Each number is 200 + 40 x the weight over its row's rms, rounded and kept within 0 to 999. Layers, rows and columns count from 0. The size before them is the row's rms in percent of the matrix's.

# gate: layer 2 MLP gate, 2368x896, rms 0.0149, rows 778-788, columns 224-447
# up: layer 2 MLP up, 2368x896, rms 0.0145, rows 778-787, columns 224-447
# down: layer 2 MLP down (transposed), 2368x896, rms 0.0113, rows 778-787, columns 224-447
gate778,094,157,202,205,230,179,199,262,117,203,147,280,198,233,162,189,175,204,200,264,237,189,154,150,279,143,181,190,194,101,137,226,226,205,159,249,300,168,182,205,147,112,203,271,359,178,253,178,199,181,182,199,121,150,234,196,222,256,199,174,176,181,260,278,213,141,236,142,240,242,198,130,157,196,161,183,244,184,245,251,126,201,169,104,150,153,204,159,159,214,271,201,170,219,191,243,118,193,224,128,169,185,252,263,192,216,188,195,208,208,125,266,232,190,185,202,198,204,219,152,145,205,245,125,148,233,120,175,154,205,180,190,217,252,215,202,195,229,215,183,264,201,244,151,198,187,131,249,162,267,267,255,184,138,196,150,257,197,169,228,261,190,243,190,145,244,151,182,138,191,141,206,179,215,186,185,243,187,187,208,132,241,232,185,204,196,191,160,235,224,145,256,142,150,210,200,174,137,199,182,239,201,190,231,253,203,278,225,224,216,191,229,185,159,197,174,161,239,224,187,161,230,205,225,218
up778,092,144,195,205,238,206,148,186,197,205,229,185,194,209,226,270,243,183,223,181,227,201,168,197,158,222,269,132,191,171,215,247,238,234,191,182,89,175,106,271,129,200,193,202,274,149,241,147,170,203,195,215,221,213,190,262,222,193,143,161,189,195,199,195,191,200,188,279,272,172,184,214,247,176,257,163,198,189,161,288,175,154,210,188,205,204,231,180,146,209,276,238,216,184,197,101,291,243,186,259,269,96,242,211,185,149,249,195,234,285,177,132,198,215,171,223,242,174,206,211,280,198,247,158,116,169,167,182,212,244,135,135,237,150,248,184,201,243,224,277,296,189,208,76,217,222,177,161,175,209,183,258,203,162,188,185,167,165,218,182,222,220,283,213,248,228,201,137,260,151,216,203,182,155,301,189,188,192,210,185,248,102,176,289,205,189,167,207,234,178,248,167,135,143,241,221,184,203,202,172,173,195,180,186,258,225,178,216,268,192,211,232,128,222,181,214,187,95,210,185,207,179,159,191,142
down778,092,161,174,209,236,211,249,86,268,207,201,190,157,225,157,224,165,221,264,195,246,227,258,191,211,215,157,162,180,249,279,186,154,203,126,133,159,188,186,165,155,237,198,153,198,154,197,230,213,182,200,175,185,229,219,266,239,167,204,193,173,234,266,242,161,240,231,178,261,204,178,235,242,198,205,200,276,231,175,232,146,154,158,172,168,201,142,160,231,248,170,148,142,188,206,226,239,227,223,128,125,191,232,232,176,232,196,222,201,257,194,192,215,150,114,161,196,211,290,223,197,215,201,202,212,182,180,272,188,194,182,130,210,214,179,182,197,175,186,198,228,135,141,162,179,164,185,231,174,190,129,220,234,192,243,252,214,234,217,178,246,240,239,197,215,203,201,168,187,212,180,261,204,130,185,254,214,182,239,170,197,217,99,171,131,196,201,262,205,195,148,153,121,192,137,211,196,186,178,188,201,169,229,145,231,244,175,230,118,183,230,216,165,221,241,221,199,219,144,248,164,222,201,209,140
gate779,081,140,216,239,198,204,156,166,254,141,210,166,148,176,126,172,188,160,174,195,140,124,248,144,242,217,265,178,156,155,149,218,212,161,219,223,262,111,228,200,211,228,225,278,135,303,187,152,201,189,249,248,166,167,182,214,220,195,187,166,204,187,268,214,251,287,184,231,168,169,206,177,171,226,192,145,174,225,153,246,193,297,169,151,237,138,159,292,161,138,207,231,148,228,195,157,225,190,203,309,200,201,228,102,221,255,211,231,205,195,202,226,218,109,219,221,208,190,180,77,242,237,149,164,230,172,154,176,223,253,221,210,129,182,212,148,222,199,214,247,164,223,206,144,314,253,161,222,197,211,196,150,280,264,161,175,166,229,234,247,202,285,213,221,218,284,124,235,168,177,236,229,180,196,130,210,222,147,202,222,144,303,212,193,187,284,167,174,190,194,177,192,246,255,149,92,207,210,187,239,218,217,206,163,173,234,204,199,117,159,152,197,199,250,185,223,211,194,203,211,165,248,174,241,229
up779,082,202,261,233,256,214,150,126,97,195,189,209,221,167,234,190,187,105,124,116,135,188,232,210,228,180,92,208,197,213,170,203,189,166,227,205,191,183,285,179,222,180,157,202,181,190,189,254,222,184,236,258,295,225,185,209,236,197,162,175,200,237,188,247,184,165,266,136,173,207,264,169,178,167,181,184,229,173,218,104,194,146,223,175,206,214,199,163,245,213,259,215,86,190,267,124,152,217,207,195,222,233,206,185,236,148,219,228,191,193,158,166,206,154,238,218,175,230,232,247,194,138,149,226,195,251,103,194,146,168,242,254,160,174,169,195,222,172,169,221,261,255,210,172,164,163,242,137,186,170,247,226,176,130,174,203,199,206,199,100,167,215,202,245,202,208,194,196,207,159,211,143,197,278,177,277,173,270,260,258,202,244,212,249,160,112,200,172,148,173,120,235,189,204,65,195,148,227,129,257,141,224,173,211,180,202,153,179,274,200,203,167,225,143,227,119,207,80,222,178,209,179,208,206,204
down779,078,205,273,155,275,146,259,201,219,155,260,256,225,213,112,183,245,183,168,220,192,231,157,179,177,203,226,177,172,250,280,211,248,223,161,145,213,189,148,296,182,190,202,156,201,202,178,281,203,219,149,276,206,214,155,294,202,123,194,213,198,159,154,217,145,206,170,243,246,220,230,188,249,167,160,247,196,240,142,158,153,176,231,250,200,143,192,237,241,178,305,313,194,218,217,264,212,246,206,158,212,144,228,174,160,111,278,234,186,228,258,171,232,196,170,182,114,197,211,190,259,174,164,231,119,209,221,166,280,287,211,226,193,220,194,199,156,239,189,113,159,234,179,226,150,265,151,205,253,217,189,207,200,207,281,232,181,223,131,158,194,151,152,100,221,259,223,244,173,213,139,140,295,140,214,189,206,228,237,241,150,237,206,180,232,117,247,228,183,251,258,271,175,265,273,238,172,180,227,213,160,252,215,230,250,227,210,209,188,202,214,201,238,298,266,242,186,121,195,161,229,168,279,189,242
gate780,117,190,190,269,173,291,172,225,170,288,154,194,262,240,199,191,277,219,207,210,230,198,268,123,192,264,261,250,168,220,164,164,155,224,310,203,145,226,176,187,152,219,178,254,197,210,189,116,174,242,178,185,241,150,130,124,207,99,255,98,204,163,185,208,284,132,250,225,173,185,204,117,213,199,126,194,161,206,185,189,269,219,202,191,258,223,142,220,163,164,177,186,234,159,243,160,212,216,233,175,189,221,291,184,217,223,167,214,183,205,233,226,187,215,226,188,233,267,203,169,128,234,130,137,209,192,174,208,139,110,197,172,224,225,220,201,220,166,190,228,223,181,172,198,187,213,178,244,178,296,177,223,105,238,151,237,169,188,170,224,247,197,242,229,183,183,237,133,159,240,219,232,239,189,183,147,180,185,207,128,161,212,153,120,214,223,260,205,124,195,180,194,81,242,230,236,209,230,230,194,223,230,190,215,222,174,228,178,201,174,201,178,193,153,188,232,171,208,216,161,220,187,232,215,287
up780,113,156,286,170,163,225,196,258,224,240,238,228,218,217,195,186,241,250,110,286,149,171,221,220,208,233,122,204,228,220,229,225,143,179,234,203,239,243,156,177,191,183,189,225,222,215,232,221,224,218,145,158,198,264,141,230,297,210,264,240,239,169,219,191,171,229,179,173,154,242,230,173,267,265,146,211,230,211,221,135,215,200,228,240,170,151,201,167,193,133,155,172,232,174,228,256,58,225,128,246,194,197,166,195,198,196,231,223,238,178,160,132,169,236,206,212,236,253,248,237,165,173,241,228,166,182,280,162,165,198,180,219,134,161,178,213,230,195,203,219,196,172,212,228,185,164,223,228,244,177,158,190,193,96,211,226,295,143,203,249,189,220,164,161,146,228,123,253,190,192,206,155,212,141,229,198,206,206,232,216,178,216,342,188,212,244,178,202,201,207,167,71,260,231,228,185,202,270,158,208,224,122,230,207,261,178,208,108,129,238,209,216,185,276,206,148,227,164,186,240,243,225,182,234,236
down780,120,199,158,211,212,204,252,217,192,162,265,241,216,174,168,242,160,213,221,276,157,214,183,196,100,208,180,203,194,160,184,170,115,210,195,141,314,197,232,158,146,277,202,237,216,193,213,191,173,157,94,194,215,238,183,270,231,230,234,212,198,150,166,163,151,228,194,184,214,206,164,216,212,202,273,236,210,231,200,236,151,199,230,171,147,236,262,153,199,229,314,214,153,178,158,238,160,213,219,151,165,176,217,221,201,170,195,182,188,179,206,218,184,207,171,203,288,102,206,176,138,200,167,144,152,184,198,260,205,297,219,206,208,223,117,203,135,205,219,213,139,229,173,216,214,248,121,260,286,118,156,191,234,186,255,247,202,244,118,141,278,185,176,191,206,240,176,211,251,197,238,242,201,237,200,146,197,204,239,231,163,154,256,180,179,233,186,163,222,95,222,139,165,221,237,225,222,231,188,146,186,94,234,215,201,253,202,61,197,192,142,146,229,194,227,210,214,167,255,240,234,244,201,219,229
gate781,092,164,180,216,210,172,173,175,151,228,275,165,168,175,229,242,187,182,256,129,235,201,167,165,143,155,215,131,215,223,241,317,196,199,192,254,238,219,242,244,231,153,209,219,191,202,138,204,183,211,207,213,199,211,192,190,188,245,173,199,148,188,246,158,187,217,232,140,329,203,219,158,174,166,237,157,186,209,190,221,196,119,238,297,217,186,186,222,200,227,199,159,196,147,247,240,214,202,193,168,215,203,207,280,185,281,278,208,217,136,255,203,161,182,217,189,182,229,168,53,219,141,240,174,127,244,300,221,186,215,214,226,241,138,226,151,241,222,254,262,228,231,274,194,163,160,207,226,216,118,281,224,209,231,126,255,217,134,190,215,239,264,211,152,292,150,255,176,199,204,218,197,236,191,209,175,208,159,237,187,172,261,167,256,178,147,195,211,135,236,219,220,213,196,110,240,207,169,253,164,264,230,160,196,165,245,256,227,156,201,271,159,152,149,244,204,300,179,196,189,192,122,247,171,167
up781,097,171,211,204,267,243,134,170,121,224,247,152,195,213,250,197,253,241,214,240,253,248,221,182,233,254,192,190,252,248,282,138,212,171,218,259,99,258,233,203,194,179,171,134,278,162,208,193,176,183,234,211,211,246,204,180,196,205,202,198,349,193,284,211,208,207,192,173,144,205,201,254,216,283,204,208,144,179,242,180,210,227,113,215,152,238,153,129,185,188,277,242,263,172,183,171,217,186,284,215,171,182,243,185,113,180,154,166,265,161,221,217,144,130,135,209,143,187,165,249,203,243,189,196,147,221,185,198,102,173,252,117,255,163,185,185,171,201,190,166,269,177,159,215,132,112,206,233,155,161,227,156,215,266,264,222,216,230,227,209,216,236,204,191,256,188,216,171,282,175,175,237,204,141,199,158,168,178,213,212,291,234,188,190,272,224,158,233,190,214,138,205,192,197,172,242,220,226,189,164,141,190,246,225,187,193,201,178,226,178,185,231,253,247,158,174,213,143,260,157,211,217,183,131,251
down781,095,169,210,245,201,172,171,189,242,162,230,255,239,109,252,204,269,226,230,159,223,240,251,173,222,168,122,254,162,198,140,183,238,205,167,255,193,251,203,153,182,121,229,190,153,231,157,228,154,182,170,201,232,173,184,318,215,239,201,206,182,176,157,201,197,186,150,238,157,206,126,187,197,205,164,116,228,253,188,167,200,249,273,197,117,232,181,185,220,178,200,169,190,194,213,235,215,250,246,177,220,182,199,151,330,171,173,209,150,83,218,197,234,158,231,194,189,176,167,164,152,234,243,191,106,237,252,162,176,188,223,106,226,141,257,192,205,217,173,195,227,253,171,224,237,175,261,192,173,210,243,213,219,245,199,242,232,189,202,232,228,169,150,198,269,210,165,207,234,199,252,244,271,196,160,172,204,261,243,188,190,247,188,210,174,269,202,201,198,166,262,264,220,181,213,227,243,192,205,154,239,259,227,161,216,138,130,204,229,174,190,255,227,206,209,127,282,149,188,178,227,192,219,201,170
gate782,084,203,219,86,235,183,206,204,199,211,233,156,191,207,192,170,240,238,236,177,130,261,241,180,233,209,154,225,268,326,225,185,200,230,188,217,254,200,149,185,208,264,198,178,261,267,200,126,213,207,155,172,142,146,227,204,168,252,186,201,268,242,222,238,212,266,208,233,172,141,154,113,213,226,146,153,188,271,246,193,169,226,125,186,260,146,256,232,255,231,213,240,141,318,218,229,172,199,146,229,301,231,198,208,245,214,226,196,149,282,150,184,211,164,182,227,232,167,192,158,244,200,271,247,164,159,177,203,174,191,229,205,95,201,58,234,201,196,224,221,192,200,230,161,195,213,210,187,238,199,123,101,197,93,168,208,187,195,185,168,135,203,236,76,204,175,203,168,172,197,186,159,208,193,227,199,188,200,170,180,210,260,247,100,149,185,145,187,249,223,251,211,113,178,287,102,216,187,214,244,160,212,176,200,225,156,145,229,219,161,199,177,191,113,141,225,270,190,157,217,169,182,127,149,233
up782,088,202,209,208,243,222,212,212,253,281,213,189,152,233,183,213,204,147,274,209,244,176,202,246,153,232,214,181,165,170,258,209,246,245,185,174,169,166,233,146,228,240,209,201,256,207,127,193,232,217,104,225,175,149,190,208,212,261,198,166,166,156,225,113,241,261,232,194,177,241,217,225,167,191,260,237,117,168,195,186,218,242,171,216,187,117,227,237,323,171,112,184,131,157,197,239,227,145,245,254,180,178,235,184,162,242,180,205,214,219,202,182,270,209,260,227,214,155,221,202,236,223,209,176,225,164,161,216,196,308,118,145,261,214,139,204,161,190,150,134,189,204,180,234,190,155,225,158,187,243,244,183,254,196,182,131,180,217,183,204,255,136,303,181,180,185,226,272,114,163,186,226,233,156,136,172,158,139,188,267,194,233,204,139,248,225,195,233,201,265,183,160,228,241,207,166,167,184,172,185,213,197,242,252,136,193,269,171,270,231,190,222,199,219,222,241,198,221,213,166,236,230,174,270,148
down782,082,297,213,224,210,226,256,303,157,249,154,234,122,235,187,227,167,211,202,189,204,213,204,217,229,155,179,160,243,169,183,158,235,235,211,262,246,253,136,237,224,246,184,190,164,225,165,190,262,178,229,249,239,202,196,192,172,188,162,253,128,278,193,171,226,285,198,241,187,254,192,260,197,158,131,191,257,160,208,287,156,187,191,155,162,220,248,225,224,170,161,193,141,163,151,238,198,228,193,240,225,190,235,175,156,167,251,134,246,160,262,236,304,124,210,185,196,218,189,233,243,192,209,220,209,233,150,225,129,259,158,232,120,201,204,224,249,172,186,181,152,210,189,120,217,305,208,193,215,209,142,180,183,160,195,246,217,190,208,166,257,165,256,216,174,135,230,247,224,226,183,120,236,130,200,143,190,224,203,208,180,197,162,165,148,91,245,268,227,176,200,227,221,164,292,235,151,162,237,307,217,241,185,221,222,271,86,203,182,210,205,257,210,208,182,155,262,204,194,253,98,166,221,256,157
gate783,107,136,200,242,229,188,300,206,230,213,270,142,250,206,164,178,180,231,196,196,232,206,132,215,255,184,244,180,186,134,217,241,215,148,198,192,164,202,265,192,258,252,187,161,188,172,204,146,205,237,246,221,217,215,227,229,273,201,137,199,225,218,253,131,189,211,174,135,255,258,211,262,267,202,319,159,226,254,158,149,158,239,208,181,223,204,181,176,214,261,131,247,225,177,159,229,231,195,158,236,239,231,197,279,282,179,180,174,250,223,194,203,252,215,258,188,260,158,229,139,135,211,237,170,284,238,191,174,240,235,177,170,268,186,237,257,252,207,209,143,247,190,231,192,261,205,189,215,237,221,165,216,278,219,274,219,189,174,245,228,240,161,161,150,234,306,213,249,180,211,211,231,199,210,282,296,164,209,254,138,169,235,189,267,152,178,244,239,179,99,227,218,180,184,189,213,243,226,171,283,168,216,161,136,114,193,213,211,234,187,129,212,227,292,178,162,193,165,206,197,120,214,167,190,185
up783,105,223,223,261,242,198,176,224,201,216,214,239,175,188,140,201,187,230,211,251,178,222,298,180,181,226,167,167,247,181,249,215,242,117,240,201,135,173,252,174,219,272,250,138,186,218,184,207,236,116,206,183,172,206,203,217,214,248,200,190,121,178,214,210,200,210,229,235,180,229,227,188,160,175,211,207,269,171,172,223,214,198,241,215,187,167,151,184,195,146,163,213,272,146,211,169,73,240,265,163,194,208,234,153,181,213,258,199,187,238,208,141,209,206,294,282,180,183,213,248,196,137,210,141,230,184,165,178,145,159,183,170,254,176,138,118,194,171,178,185,142,234,235,236,219,220,210,204,222,283,282,197,170,191,238,229,153,139,220,101,282,186,142,163,219,214,220,236,167,233,143,260,307,154,229,251,161,202,258,120,309,233,192,244,224,204,200,211,261,211,193,185,175,204,216,111,238,209,214,223,212,198,111,201,177,235,171,195,217,223,169,143,207,172,158,241,260,242,170,218,239,246,251,221,179
down783,107,261,197,198,180,189,187,239,166,205,270,159,203,217,166,149,147,191,167,170,218,180,211,195,196,122,206,241,200,155,242,212,238,248,155,171,210,236,176,187,225,162,161,187,254,185,149,210,222,206,155,210,204,143,204,148,271,201,178,268,171,219,213,191,271,225,241,215,227,261,147,133,178,215,173,284,217,178,214,193,206,225,210,243,256,138,248,214,225,235,191,122,180,170,233,214,221,217,154,181,230,240,193,220,175,222,220,168,113,294,189,139,154,202,270,111,292,205,239,163,179,136,154,176,250,208,151,228,200,254,198,169,240,222,145,171,210,169,204,183,241,186,192,156,262,209,241,165,240,256,149,231,130,189,88,205,165,190,229,133,173,184,306,206,150,119,234,219,190,157,208,184,229,158,293,141,119,155,212,233,226,247,165,275,206,212,254,253,195,195,210,224,252,208,265,208,232,229,201,186,205,190,136,166,136,218,198,200,89,161,147,176,227,235,159,262,239,205,140,244,222,313,145,181,183
gate784,113,243,213,155,197,202,200,202,132,209,231,273,203,174,192,217,148,212,215,151,154,195,160,172,213,241,160,202,202,229,296,176,198,222,213,217,120,149,210,222,232,190,218,212,211,190,169,224,235,171,175,146,202,140,134,161,227,230,150,168,162,172,189,231,207,139,218,198,146,170,179,171,319,236,239,224,125,234,171,170,236,185,206,201,175,283,193,266,226,171,228,203,230,219,119,99,205,180,203,214,187,188,207,155,220,218,244,281,237,239,272,278,158,178,156,168,218,272,232,189,227,110,193,204,146,155,168,129,241,266,197,250,150,224,129,193,226,229,191,256,232,220,197,239,159,168,214,195,159,161,190,128,191,231,247,167,185,155,251,277,187,77,177,195,218,256,297,223,131,141,190,191,283,142,153,114,214,152,242,224,210,158,149,167,166,194,297,233,189,225,165,148,246,233,184,171,247,179,216,168,270,131,210,161,273,160,237,145,146,216,259,261,228,193,191,197,213,141,221,198,212,217,220,209,171
up784,107,165,215,181,75,234,219,257,205,225,191,218,220,203,195,221,205,190,207,142,183,174,270,235,216,202,188,201,206,123,224,198,194,190,254,126,170,230,203,260,231,179,148,213,163,245,175,262,229,210,203,196,205,189,231,250,262,202,203,221,198,132,169,163,254,155,139,192,159,236,189,241,224,168,115,235,244,210,287,179,167,201,286,173,180,247,207,289,259,151,173,252,219,221,207,189,187,249,177,179,266,117,162,191,168,209,247,291,191,208,272,267,177,189,191,147,187,258,223,230,244,194,217,199,225,189,165,108,221,144,161,239,177,171,217,198,157,226,159,213,163,233,165,219,229,202,204,196,179,279,134,252,191,224,196,294,232,133,214,230,220,232,218,136,210,184,189,197,189,224,198,230,188,202,197,203,204,146,169,203,208,210,189,217,225,249,148,229,139,224,267,232,161,133,179,198,163,163,207,230,140,167,244,225,165,218,120,195,177,170,221,208,235,195,133,166,228,213,219,233,277,195,246,190,210
down784,110,185,242,224,224,188,146,241,219,197,246,204,175,206,140,251,206,204,195,272,202,167,186,96,162,244,178,186,156,212,224,223,145,191,212,206,207,232,189,224,269,220,194,172,180,263,135,225,177,168,123,254,245,222,193,240,204,211,223,240,279,184,234,203,186,153,233,199,206,176,96,137,227,193,190,199,212,233,212,161,178,189,178,70,215,197,245,214,202,280,205,208,231,207,221,206,226,229,225,193,181,181,179,232,261,205,179,177,227,197,209,229,226,226,139,192,209,271,147,236,218,151,210,213,168,156,297,174,168,257,213,229,246,206,186,164,155,190,251,147,165,255,169,195,170,201,161,257,240,207,169,199,215,206,264,202,219,126,275,153,223,210,173,206,178,154,265,134,210,215,219,206,235,187,214,146,189,176,184,212,198,206,194,199,221,226,233,181,168,187,229,203,94,121,233,207,114,195,188,140,210,203,176,215,167,224,225,202,197,229,295,168,204,217,231,143,276,150,165,167,252,206,169,175,265
gate785,096,120,149,217,184,209,184,214,176,165,234,177,163,235,201,223,247,202,166,262,255,193,232,126,240,278,178,188,164,125,104,245,207,160,235,256,247,168,204,252,217,137,178,204,213,181,143,282,147,125,215,192,176,104,252,227,207,239,231,154,218,166,254,182,177,166,199,244,191,145,200,189,195,199,251,214,232,310,218,194,196,235,128,216,216,217,195,212,115,191,199,166,198,207,174,178,200,170,176,181,186,192,215,289,173,227,208,188,154,147,243,174,234,262,162,237,185,134,307,228,148,174,276,251,189,222,230,182,203,218,162,238,228,238,210,224,131,216,147,293,157,164,175,222,214,182,234,221,181,192,232,209,171,181,213,191,159,266,211,207,210,199,234,203,254,198,250,157,183,238,229,185,192,191,138,164,184,240,232,157,216,222,186,209,170,196,177,236,202,232,230,181,178,179,144,152,212,186,256,205,208,192,203,234,162,154,215,206,261,197,188,237,238,246,221,269,141,165,222,198,258,238,243,256,189
up785,107,200,208,238,254,157,186,221,163,191,201,297,214,194,150,170,238,206,189,279,168,251,173,193,166,111,191,225,199,194,320,189,148,181,205,281,188,188,200,158,231,160,229,159,188,205,228,176,159,182,232,139,213,203,206,206,200,218,220,229,176,118,257,192,193,238,219,99,178,182,207,181,180,193,165,236,224,194,276,211,217,143,271,214,221,188,247,178,241,188,280,215,245,194,192,197,231,332,180,216,198,179,244,131,240,201,198,312,242,226,239,146,170,190,159,208,258,186,153,210,160,182,242,208,151,155,264,202,211,242,252,289,151,147,188,242,133,233,218,224,246,176,255,193,188,185,206,273,214,212,183,225,173,202,159,210,238,177,212,148,180,229,170,148,213,160,199,226,186,159,204,180,221,144,260,156,190,177,231,172,156,222,233,262,166,193,190,163,172,182,223,240,213,195,306,256,209,265,273,213,159,181,177,263,241,182,217,253,230,219,215,183,253,236,201,248,182,203,179,204,197,206,202,238,172
down785,104,199,170,287,206,190,190,160,256,189,261,222,138,134,203,159,122,231,125,218,205,162,224,210,235,225,144,181,159,183,247,222,146,158,147,249,184,201,178,176,222,188,249,179,194,184,164,233,168,157,148,247,171,226,196,198,106,294,223,230,205,164,267,174,248,214,243,157,210,133,209,259,230,227,63,239,199,117,226,152,214,193,227,152,248,142,216,165,205,223,245,240,211,192,313,179,187,212,138,173,203,214,262,237,192,251,220,197,235,232,272,158,215,228,253,222,266,165,202,147,189,236,195,220,171,202,228,210,106,172,220,240,190,82,124,228,232,242,284,264,172,176,97,198,259,163,218,172,207,242,227,279,161,170,216,222,237,261,209,144,246,314,229,214,196,192,184,200,220,220,170,188,242,159,256,208,134,113,196,172,185,218,228,240,202,315,157,219,190,185,246,241,245,174,236,166,217,248,226,191,202,141,208,157,177,232,184,276,210,198,223,267,213,249,140,255,170,263,168,183,248,208,213,188,188
gate786,081,142,227,163,226,233,237,224,165,155,210,133,182,274,168,248,192,180,206,200,170,144,220,251,174,150,194,210,217,178,167,196,208,212,149,215,199,237,238,196,234,183,166,264,247,189,173,145,207,202,302,291,188,165,268,228,286,167,178,191,224,233,184,226,121,178,204,289,254,258,164,223,168,196,195,176,131,238,172,189,194,238,234,123,251,157,181,269,176,199,167,215,300,217,169,211,227,251,195,205,158,175,185,216,250,307,75,289,203,242,153,158,159,205,215,208,219,134,151,213,176,215,136,230,159,168,261,185,194,223,232,229,157,224,172,283,165,172,219,169,202,170,199,181,188,215,102,189,196,234,164,234,225,202,176,178,295,216,181,198,174,121,212,185,212,303,201,191,256,191,213,187,248,184,195,183,132,238,214,175,159,211,125,256,246,173,239,293,257,127,280,219,158,164,269,194,147,246,135,219,228,178,243,219,175,213,182,214,194,228,173,230,176,204,231,157,149,141,179,114,164,228,224,199,126
up786,085,315,186,165,238,160,176,224,213,177,209,156,154,217,207,220,207,233,127,220,200,160,247,175,180,216,270,189,195,216,115,174,235,140,150,208,201,220,138,209,159,215,134,147,121,217,195,147,258,232,170,141,181,187,218,237,188,194,160,164,230,246,247,265,211,246,200,187,195,237,214,148,158,194,204,184,155,130,190,154,220,242,204,191,174,189,220,201,244,254,219,184,249,136,231,110,197,170,180,263,174,250,257,226,181,195,241,157,181,193,256,143,250,193,263,174,154,196,179,264,208,152,207,195,211,169,213,191,139,225,196,202,213,141,211,159,205,193,150,225,171,238,185,180,185,192,224,200,223,221,292,185,139,239,186,150,211,240,187,204,130,153,201,211,156,267,245,222,127,213,259,180,170,205,187,203,198,167,176,119,215,177,267,157,173,227,193,126,194,167,169,192,266,200,190,204,267,241,238,260,224,210,266,122,277,232,175,230,240,227,184,177,173,294,169,247,167,200,108,150,197,213,149,256,204
down786,078,155,172,275,160,191,177,171,235,196,214,205,207,166,183,219,195,214,207,211,250,236,176,165,247,212,174,164,151,160,199,200,232,197,226,218,227,215,103,199,157,201,236,213,210,208,213,271,175,129,204,175,186,175,117,205,173,213,203,258,194,184,215,187,275,299,109,208,205,245,220,209,251,182,238,212,154,244,251,220,170,149,173,251,139,261,137,211,146,177,206,208,220,166,140,215,155,234,205,190,223,213,225,257,157,230,244,206,265,210,244,175,219,187,177,217,242,215,270,178,212,232,190,127,197,248,147,158,250,263,198,270,250,141,226,219,227,187,155,323,104,208,279,220,194,149,162,205,185,157,279,196,276,231,229,246,258,197,185,237,154,269,225,218,168,232,284,245,222,166,162,241,192,231,205,175,225,185,195,216,225,246,208,214,162,217,168,177,171,224,165,280,286,218,123,248,220,221,169,212,284,158,172,282,245,127,201,159,279,203,219,235,231,257,241,209,224,132,199,160,228,169,270,227,285
gate787,084,212,127,183,206,195,212,221,216,260,207,218,177,194,177,236,163,205,205,154,164,199,214,225,176,195,58,221,249,207,175,227,255,174,305,239,165,222,199,177,196,173,180,232,176,163,215,234,199,141,291,172,168,223,179,201,215,206,140,225,206,258,154,251,163,183,163,159,178,202,242,203,180,165,176,238,267,176,190,235,159,252,238,222,262,220,139,200,244,256,208,255,258,240,220,130,281,219,255,199,165,171,169,136,223,175,205,209,99,230,199,157,209,296,207,236,171,180,257,134,195,174,202,184,132,179,174,182,223,110,150,174,210,158,264,240,117,205,160,251,130,143,260,141,215,160,235,211,186,177,307,196,136,205,200,263,202,261,213,119,105,250,276,141,199,145,240,173,192,142,246,228,213,162,172,207,204,200,177,152,253,167,166,220,173,253,210,241,200,194,172,184,193,246,236,119,157,209,214,153,181,182,199,231,191,138,203,148,163,185,227,179,159,222,230,211,219,228,189,259,217,186,177,201,204
up787,082,186,179,235,139,218,179,159,254,188,232,167,173,247,238,175,225,228,246,202,159,254,185,182,265,199,217,161,139,172,169,266,221,245,221,233,234,141,177,239,116,192,229,187,238,177,164,152,210,189,180,162,220,224,252,220,152,146,179,235,240,141,225,179,227,241,194,203,167,215,208,177,154,195,214,115,109,200,220,249,233,223,210,144,192,136,127,235,273,302,262,174,209,191,145,255,261,210,225,197,126,214,140,258,218,238,235,215,163,271,206,229,201,183,170,275,214,250,182,244,238,225,242,145,209,173,206,247,153,222,200,156,282,212,175,213,232,257,225,183,199,250,207,208,211,177,158,206,227,187,157,171,249,187,181,181,149,187,191,232,227,218,248,176,207,175,258,193,161,266,143,198,247,146,162,164,174,232,219,228,137,242,177,195,192,132,169,153,130,239,193,236,239,196,164,278,209,131,156,174,160,171,198,172,296,239,158,201,217,236,289,242,207,162,145,165,236,247,171,186,242,207,155,180,272
down787,078,214,248,207,213,138,178,203,300,212,217,170,211,219,155,189,225,212,170,187,244,207,211,250,134,240,197,228,246,255,233,194,221,123,164,162,225,207,126,201,174,133,175,196,220,155,184,230,255,207,231,116,189,147,193,197,178,218,213,152,230,254,175,203,275,206,94,215,194,212,210,184,183,231,156,166,152,229,210,149,113,242,168,234,243,221,174,178,167,158,202,177,213,266,186,177,172,202,248,191,223,177,239,186,208,213,247,138,235,264,207,207,241,205,190,161,151,213,223,255,228,168,185,152,171,133,217,260,58,191,174,159,243,163,214,156,213,164,234,218,247,205,239,217,208,148,223,200,167,235,210,209,258,232,206,188,203,237,177,299,209,248,186,277,233,257,175,136,107,174,157,200,258,192,178,230,225,221,184,195,181,268,189,146,174,154,192,231,162,161,186,200,260,165,174,231,241,197,224,232,94,221,200,145,159,232,122,186,137,162,151,256,143,189,217,199,228,183,236,181,219,183,233,192,235
gate788,084,226,265,182,243,239,203,266,209,182,239,256,202,208,236,286,232,192,205,214,193,202,107,195,229,209,285,222,141,256,175,251,142,168,151,202,180,246,156,206,154,247,229,180,207,162,177,158,209,95,154,242,137,222,163,185,201,207,283,215,178,193,227,310,161,153,225,192,183,135,182,148,158,220,210,139,213,254,207,245,213,184,203,197,210,254,242,197,140,191,199,203,260,213,146,180,307,224,158,109,242,190,201,106,210,145,240,174,89,258,160,127,186,208,265,185,217,210,172,199,196,270,162,193,130,171,225,266,188,202,208,198,150,224,166,240,241,191,231,200,210,210,205,218,227,239,178,253,177,257,195,184,162,192,219,146,210,146,196,245,185,241,160,183,176,263,269,237,223,225,215,220,226,219,210,233,133,243,52,145,298,182,214,129,245,224,198,224,199,202,170,225,128,119,191,167,213,178,220,180,270,226,182,194,224,189,202,296,307,219,225,196,176,193,146,141,213,215,154,226,221,203,143,242,228